config.yaml
n_layer: 9
norm_eps: 1e-05
rope_fraction: 1.0
attn_scale: 0.177
init_std_qkv: 0.0237
init_std_up: 0.0237
optimizer: "soap_variant"
lr: 0.00373
beta2: 0.98
weight_decay: 0.058
final_lr_fraction: 0.1
train_tokens: 124900000
dataset: "wikipedia_en"
Each number is 128 + 24 x the weight over its row's rms, rounded and kept within 0 to 255. Layers, rows and columns count from 0. Numbers have three digits each. The size before them is the row's rms in percent of the matrix's.

# down: layer 6 MLP down (transposed), 256x96, rms 0.123, rows 189-255, columns 0-47
# up: layer 6 MLP up, 256x96, rms 0.117, rows 190-255, columns 0-47
down189 105:132109113132075134124087127123133104128118092103146125128136111133151098133167166172115167094170087118128114082154175135111134116104105130155122
up190 101:168101140111157115158104098142145136085122135134134164138146150151086087156131127067153096126135096077165131167111126154119103077096111166123124
down190 115:137111093172081173146148127149119095147161112113130111169135138148090076085141161106112157094137127142142099111142065133144111111105128090112119
up191 101:134131180106156119151169153172158095114141129104129129171086116119124080098125095084155147102150137123136132094080128123154175096100115174152117
down191 092:107112054157141129128128108080104164084147087105112128103158091142143155148097124136127169132116123139100104169136146150127102120130132121162146
up192 093:115128164126111102168121126090146157115133143151147161139129112146093099129124107134095103151100146138112073134166158148142133118103132143104108
down192 101:121095126138161163146138085119118125151158154108120135149112128141138176118106125127143177143129140152140146120146071114126149191122093059180102
up193 108:168112160143137175125158143135105104135166075154094100131096118091134120109111124106140149145119133146116128117077128146155110140166115143126158
down193 100:130140093130123121155118153123123134122155116120145128150174113132149081129113104145129112046136122097145131098183162092145133131162141158132120
up194 115:134156080116106113124087109135163131140102130140153169143136121159095071118134163111168062120114116101158135142114118146133139143107140104139147
down194 115:129152069106114081131099110127132126131115128119145086128176118157121119141107089110146129129155114087105137154124146161127158114114093155180107
up195 103:170142132104130087090153158120127129124090133141110207140153142165133139125118094117114132110103154106129104101107129145111135076161143085132151
down195 102:108156120158116156165104154110151130134079118105113110144148121135149160154130173058113137094143118123114136155098128114147135162132115137112132
up196 105:111135103134114134144145176158138092115128121090163145176072139153117135105146152153106105088172107180147087119124113088106140108084137112128110
down196 111:139110167144154135157140159122114106140188094120093107124111118140165155101129129144117123174139147121129151102072117164138104145158146116122078
up197 103:148149100087153108106126139109175134114129127111151139126102161124130164127132130118112091154120126120148131139137096092104113119155121111105082
down197 090:143114127104110126125121099144140119110173106120152111083091116082113088125133120153121132128156128160155121153142139082115125114114089138139062
up198 095:127147147106124090150139181135120122183112142162190114130158152117145138131107129110143104128125127128154083104163114138116168124092188128111135
down198 091:097117115070149146170099148085126130141171101096086116102093142107166115157142131166103093156111138115136138164102125103096133113123116121125102
up199 105:138096115074135162111120119114139140144146115140137139134155132157152112148142126116128112123131102126110176094122153125152128099169132142163159
down199 102:097146131120185148127134162096133154096086161142096137140114158126155168114154132089151127118113142116133143111116203108109159143147132106134102
up200 101:156102140111132126113111142126110153113167115116121132073097129143110152141125156126069132067135139128148151130126145132163136124112116093141134
down200 102:129104141140126080138171126121124107113171132142167116144101105156159102149122104099142159097140153108120117106118164138146135103151137167142104
up201 093:133134149142086118101095106154095158127100135152110115112119107135125113092127107112110142151143094132192110166146177106108148113106086121121106
down201 101:121119122120122131129136136106115098157183126133147102130140157121153128139132125115100129142100176150092137175138069154145120142143164122145146
up202 093:118145149145124146160122127121099146105123100129083168168133138131111115129139127097120102133109103122144087087151202107137100137146142098159116
down202 090:146124147112122112095174121135096177121056158153168126155137174119139134133137114138100093157095154140124175135107105101150147121149119138117164
up203 099:110128132118158108078136080095145127135142139122130146116103129114137175146116118125131097139081130060143088118145133123126122098093119120131136
down203 097:146109097114094123150124125154101140146109154142099117128106139122122088111140166146133143137167109121129107124169113111124130145151110129091211
up204 109:158171094113134114141145134081137135150136110106167117139116140122151146158137136090118136159134097140155162109101091080118114097116147132151116
down204 111:125149144121143110148112137162134117124111115100085121162144087157113110104106132128149120156165099102098124163116143092115085106130092082086135
up205 100:152134143079089106137111123144169161108162104155100126120122138113120129144147116173159139126125105124143122134072114128103126079136140076136159
down205 105:141114170150065091100145112112145103106100128145112097124118095135131136120111162096139128103083069130132132168139080161094125136110135140105109
up206 093:136132176171137122088103112095142145080115146109149158142144136170135163125118116152124116147192123138122106145164142127131108152131107125129147
down206 098:126128149171133160127134112127117099165123120157145130114151174131117108110129134110079091121116150120112146107098131067130116117153114121129082
up207 105:093134121150145137153121123140123159097137160125114145128106134145157118119105117150129108169122074120110116100126134123166125086130127137154127
down207 098:150093123136125104081108183134128140137142121150107153073107131159145089159139148096116086091121105090139131137104127145080107163132131147151132
up208 103:088101155110114181112150169105130129129141086114116132131130081118108073137112098108089150110157129104153116112119192152125123122080160109101151
down208 096:163104166111150182140109130138132127124118132168084151127114187088149141142122134095133136151143191172143120127124121094124116133137153137120148
up209 101:114109139145125040158109102169185135128135136147135152114108094098155158163159147115109116121149125136096156154126134133139125108146123168099106
down209 102:127145154090120137129119121167133158125147095133143125104131140142153111187138102125101158133165138131110162127140089126142173106175116112106104
up210 099:154137101152148118109124171119167148173142088113118127100115127123182105131149088109097118171121119130160119150138124103090115131087148115102122
down210 097:149117095154157127114146110092127155127174124159159105125131132108123122094110109149130146111130123171142113131120119127122129117076190158130122
up211 101:120171165122139118078113115111093150128146108121130174142142158122089146144181151122119129118112093187125166127113102132174115111096131115158108
down211 101:108090146096089139103148146123137138149112117140143068169125210119120148117130078113156116087137128139132152149131097158138146129140148129125130
up212 098:123157123142134142092117098120109104134144132123119135140147131201102116112137105160105088139132125154159126119162114119119121138166111143163138
down212 101:078125074159146140158115184101152132089140127154128114105161155104143142158110138138112133088132120149102160157090134116120118151135107103175124
up213 100:161138108117100144133094104133158143174100123122187109173159138119082133145104105115127110108121121146132112149094143131122144112149102116146076
down213 100:125133148118140084153165137110133138088154153114073150134116115089139093127109155135143086127135112122134136171116135077132087118110141091149128
up214 091:109129095143157157135158142166108127133144175117137135104119084148170125175121141128095148127123107129133117140123158126116143139186140118133112
down214 095:121093115121091109091107145115146147105156147139118123102121154124152178107153143145082104137118107121173156109101125091112097115094157153121119
up215 104:126146098131128138092140147146127161110148107123144160157118125106144111123139122110173126104059147098146156073156126177109124133131106110151106
down215 096:112137170118144116133144146115119107111120150091158160108168145113128146131134117129140141140119085166106111147123156127147105082161143086135162
up216 110:119129147112137112111072120130128149117152156087125131138132095131156108139143147125132101117122120141120168097102082129157151149126112133142148
down216 117:139101126113095103118151105111116152139136146161119161174134149117132145119092115145086176119140173127131167129118088123147130147078106110171163
up217 110:136126125119127098116133153137095153118090130061108112138111123172127105182148090122119079140146145113127142120122091124154132101167139099073142
down217 100:119115121102130154130116122125126124119095141135088076130140139094142146105144125134107125121180164097130113159092125137133132132088162136199126
up218 103:150142090159141103092114106123120135111175147122094165122158136140123192128093111086138164126133097139104187147103111109108157127090076137128122
down218 087:119165156150145128140117113104131065122082097122127145121162106112156116118137107119107133173146134106137161136154094130097147135147118095123101
up219 096:116113133095137090146153135160182106154136152124102175106141150120110085134138099140122093105135079139134169159151148117113153111156151107129100
down219 100:141147139139120136138158147141135183116118078114101113166117148137115134123123106122157100129121118142130103179147134160077133126112143055133073
up220 100:131104126109149134106136127100158131141158117121110095099113193082130124109112132155083142118112121133164138141121116125186143088125110130152132
down220 103:135136131141159121090123119144142115084111138145115112128152146113120134103168080135150172091139150095136096108094104139093132117184113120161143
up221 097:142082120135139171106188168113162097114125124138109100124145137123111133106144135140072134134140128149102111103135158135085148112108106128139122
down221 099:115115120176167136119175130161118148153099074135140129172143139134119150129136152075128109099109112156121152118100145121121147167100109061152118
up222 101:097140122115154142120156120107123132068098109121130135145117120128106041167172155128154130171120118111129139095126149138119139111124129100138149
down222 098:142145144122096126164110137127145102186154161153117105090115124135137166104113158126072141162100120116135126152126096111106088125133156131103074
up223 108:108152118142101116187111126089178132095118058140164123122125088156146112157112130128126122140112125144111118127129083110143144139111082143152140
down223 109:109139100152126156131106131148084128126140120137180096123142124118169120116120147118144115142137126107134114141125150144128146146091133124184076
up224 092:122151151156077122125138150149127160129133144106139092114100121152123165142143150140105082157142094127154096134106098143153128127144091129117099
down224 080:126130143131117148125127162072129070104095153158115144098088089107129144094144132112141098101123147101115130164141128118146118130150155142106163
up225 118:149121157123138138130088157112119133126149142157146092126132141124106097175119132086121127144110156114146128078125141151158147149153138114143121
down225 107:136122148129115086076169119118098124164074125095156122129084135160121147134087113089134110158071125123127110093122083147161120150161123085114120
up226 102:144126164140124114115119125116136175083094141112123051094091157154099135130125136119109158105131113118156126134130147125115147146168094155108135
down226 098:108175159141161123125164120129099093179116102130170174151152131139094122134146113092119153083146122133119138148145128140093164127111106089115125
up227 089:158108139134114127175126142130127194177092125085123093126109115148098144099149131097124115126128110132122128126111138114129145095182149090082166
down227 092:119098147123179152104143120118090102129114153108157138090169129147171170113146111120128126110104085146119112131157075133134123130118107177132118
up228 107:144110110110114131113152148128109137120143114116130115186141108087170096142158158118166126145126112197137140079132124120147136096142137134162164
down228 098:099128138118096120111110106116174108171136110103118150143143130097131168098136136109120049144113107128164168087145079128093119129164137112104113
up229 108:132124147119094101096105171094173146170153117128098112141132120166128123147139142109130129138140151123140177091124105118154115128118136105141058
down229 117:119129144122132123146150088198126129109120169090103157131126153088103155132134156110101162107130127126094114114122181122146119121126123120147157
up230 095:158127133120095111112118104080137159159116098159092133139107133177139112119149125096095140121128162144124107140113120136077108072080141136137136
down230 096:060155104101144068103160131152099120091148134108117125094106166131113133089112112127112124084089091158101131132077118127177144147122117113082127
up231 097:147126124090107108131131159124101127165164131123127144108111135107106140139159154089120085127122130139137082130102103107119128141178141113133114
down231 093:089132099090080111102153081085140150148155140132132114110128152111152151075124156182137127101139140128120149102155164094093162117122084154107129
up232 103:130108113134120081153142142110144169126187174146096112114137105127127141155144123124106115137138104124109105119126129143098110112103128122119145
down232 098:169131161148141101129104124123135190142111134144107115159100119105065161135112106160162161135103171135093123103130118149165164156114137113160133
up233 107:108142150127152110130113112171158095121166116114187125173165115139110121135129098158095085133164119126120145132129140114106122109181139158106102
down233 106:146091142161144140141102116121123116129176115113145112104140168116120144117161133086106134126106130126128146117082127145143124104135123155077084
up234 099:150138124106164101156099149105165120114149113132117176109152123101156122151141136109115122102102125119082142110084159134116133173157165177122116
down234 100:190168142134143157147116130102111102151199102137189137146099133124150164146125171119133108121110160130104112122125125111116112143107154142146112
up235 104:155126105103160133108159120091121155118106099116076138116153176153125109169106126127130126135090155095130155164166138120105121106135074119100139
down235 097:099154159114145111096087148123159090144166102149122115178128107126111098131133131146146164126118134118148130074131121126094131155098136127124129
up236 096:149138133121130108159121132150115110133143139097127097128131106183121112122165102147095139131127144080122131121155141095125096159180129126101134
down236 102:186106113133142142130092145136146145110152147085079125107156139079114152101096158174141117124085109136138129117142170122119085113103093179131124
up237 112:119139163117146117113135148169141131098137176119102161131138111078123086080167138109136085174142123161128134131143073124133114114121153122134143
down237 129:138128120099114114101139145142157169086177140152111168107107076116120102063151157113159105128118130152149123131122125131149143127129121140144143
up238 110:095137139118096128083117140137126147109140114126070109152104141144093147156133054090076158142129158120155156173092106112132141112083104097134103
down238 094:157120145163104131162091133111117131112112125112115144121149147116142133076130150148119139111101140154115131130128155161086092069119119104131161
up239 108:091103121127181147145116166159124110088165138129101149195150133149133105115067115118130095107156156106179143137091120116162103140099134143104132
down239 101:117111141172151147132104097122133124145093172128157101121157124095098136115142127139141168092141132124128058115133087116166102085151109094165137
up240 098:129170126122104097108148131100121157123112107116115123122115118169137115120148136120116137104171135114135136135098118124183106113146145079099121
down240 091:152116143113160171156122117149115103121067120123110147155105187121112137112108109136132167101090125155069088119121122136108136146166100119134137
up241 108:099112130075131112163138126120145105100149134102068114094113145138104150165130140133107110142147136129142138160130065138106085132140094126131162
down241 109:117096121187129168113115127107144152140203145111117120090103136149114157122125106138127112137165157116163129125071130111137127165144132097140137
up242 087:098121106109135134073106145109117120176142149155102158105102099145109134170140137119158107152152086134113132113125133130154119137151133149117161
down242 099:091152112125101125119177178127095120129171162131165111154089143135121143134133170114075116094172081136100123164141131155109109193131144154125138
up243 088:103142138155117102066108079096139093101138132153147088138165173125129127136144116117162078101148109149130132131156173107153126125129134127110084
down243 088:111097131132108158134142162149149137126155151146100178112128162157106188141125163133101173125102209137121143115099119141115091103128157132073130
up244 093:105139125139094124115106105104148118099119151105111183127166117122148103114095126148089147175140147136154096137130161154144101096162118105113087
down244 112:146102093148127120123140076139153129100194106116121096152100104156160142076069151140110137084140137120126141170106174102169112146142147104155125
up245 107:057115136129160107121120162120128106092159130117112118169183117099132127096126152114136131135134155119109111132159126127124113114114136163116149
down245 125:095160142098140171141087093147149116135175160136136131103100162160145100130153156099113168123139111111073123134136143082126120142122098097167100
up246 098:121156145142158116076137103151140128118102112143127146102132106136129141137117126108130118137095179126083150154094169158141153120147127125094157
down246 090:112102150073075137149128164146134163145156128123128094134147136150138126146131152153135127105154112136148129096112134112122098144107173105135120
up247 091:131176137144098142170129150096120125117130122083123154149099125080099138101086118107136147154125081140148108081165120122126118112123141129085146
down247 095:162139106103134181114125147140136154132174124086109150158114117099131165083117126155141112138132120154129135132124107137098131139134118131154167
up248 096:084137115157152128165177158097124130114152136125094112101087119078139110104106100134077155124143142132118127161103128130154136133145113094124150
down248 093:153112136110102142131138117192099187113099152149139104161177131127104090143146144122109148167104088106100116151132167128150115068166106139108105
up249 109:125147100108117076109081170105118129161143163150105141091143190106173148126180133110135120114134119163135130161135125099162131112139126149101115
down249 101:135122149143141116127113127103114129127156163177097134109168231109156174121142104113125157111132144147122121105108151076146149096134135150129130
up250 094:134134099164160087143152141090091166131153097077145131116150134117088125153131098150130105165095143079146162114132135127137148097108133152071148
down250 099:114123143128120082142134128067108149149166136118112119100182160129137152125130111140137108118127123139157087120142115139142119174106121143181142
up251 105:084145107158111087126149176116176111127143125159135077149118144105104119168131089118132111142153138113088098128085098108129100065153163114157110
down251 109:165072121094112155077149109134152109131133119106130134123156113120137111095126089114156136130137114141100149109128164127131144138097110150169182
up252 097:158147157112082116155163182113097081098133137099175087124168147117117148160133162110079109125153119138132114144131137143123096130129122137129117
down252 094:131157139125108154147172175146177135142185105179112129131116125094124073120138128113107116126148143176105130143177116151126128127084140187088141
up253 091:113110139127107144110156130092152133087154145155159082094151123129087107152115127148132155144124112083124127131130147121132182117139092126165129
down253 097:128113136156113097106153147149144141083116130141123069135184107138117136105126081103113110156148132141137107111103119169080156142150161156161095
up254 101:144088145114096131139115105120133135132140134134125119150143123135114091126126176153130138118100134157091122161111155076138172093161160107141167
down254 096:147135173106103140102082128139123119141123138102139122111190130147151109144134113153159133105131166155062150125125180072117110131128122165137109
up255 097:111146160119145126144117150132154142093138182152078129136154140165148076166133118139130145151130162162132147125121174118100119122161147114151142
down255 097:131104091184128117110143122156164116138126140063174141112165092153154122099109116116117128152145130080107098124149129099074141135128130175122151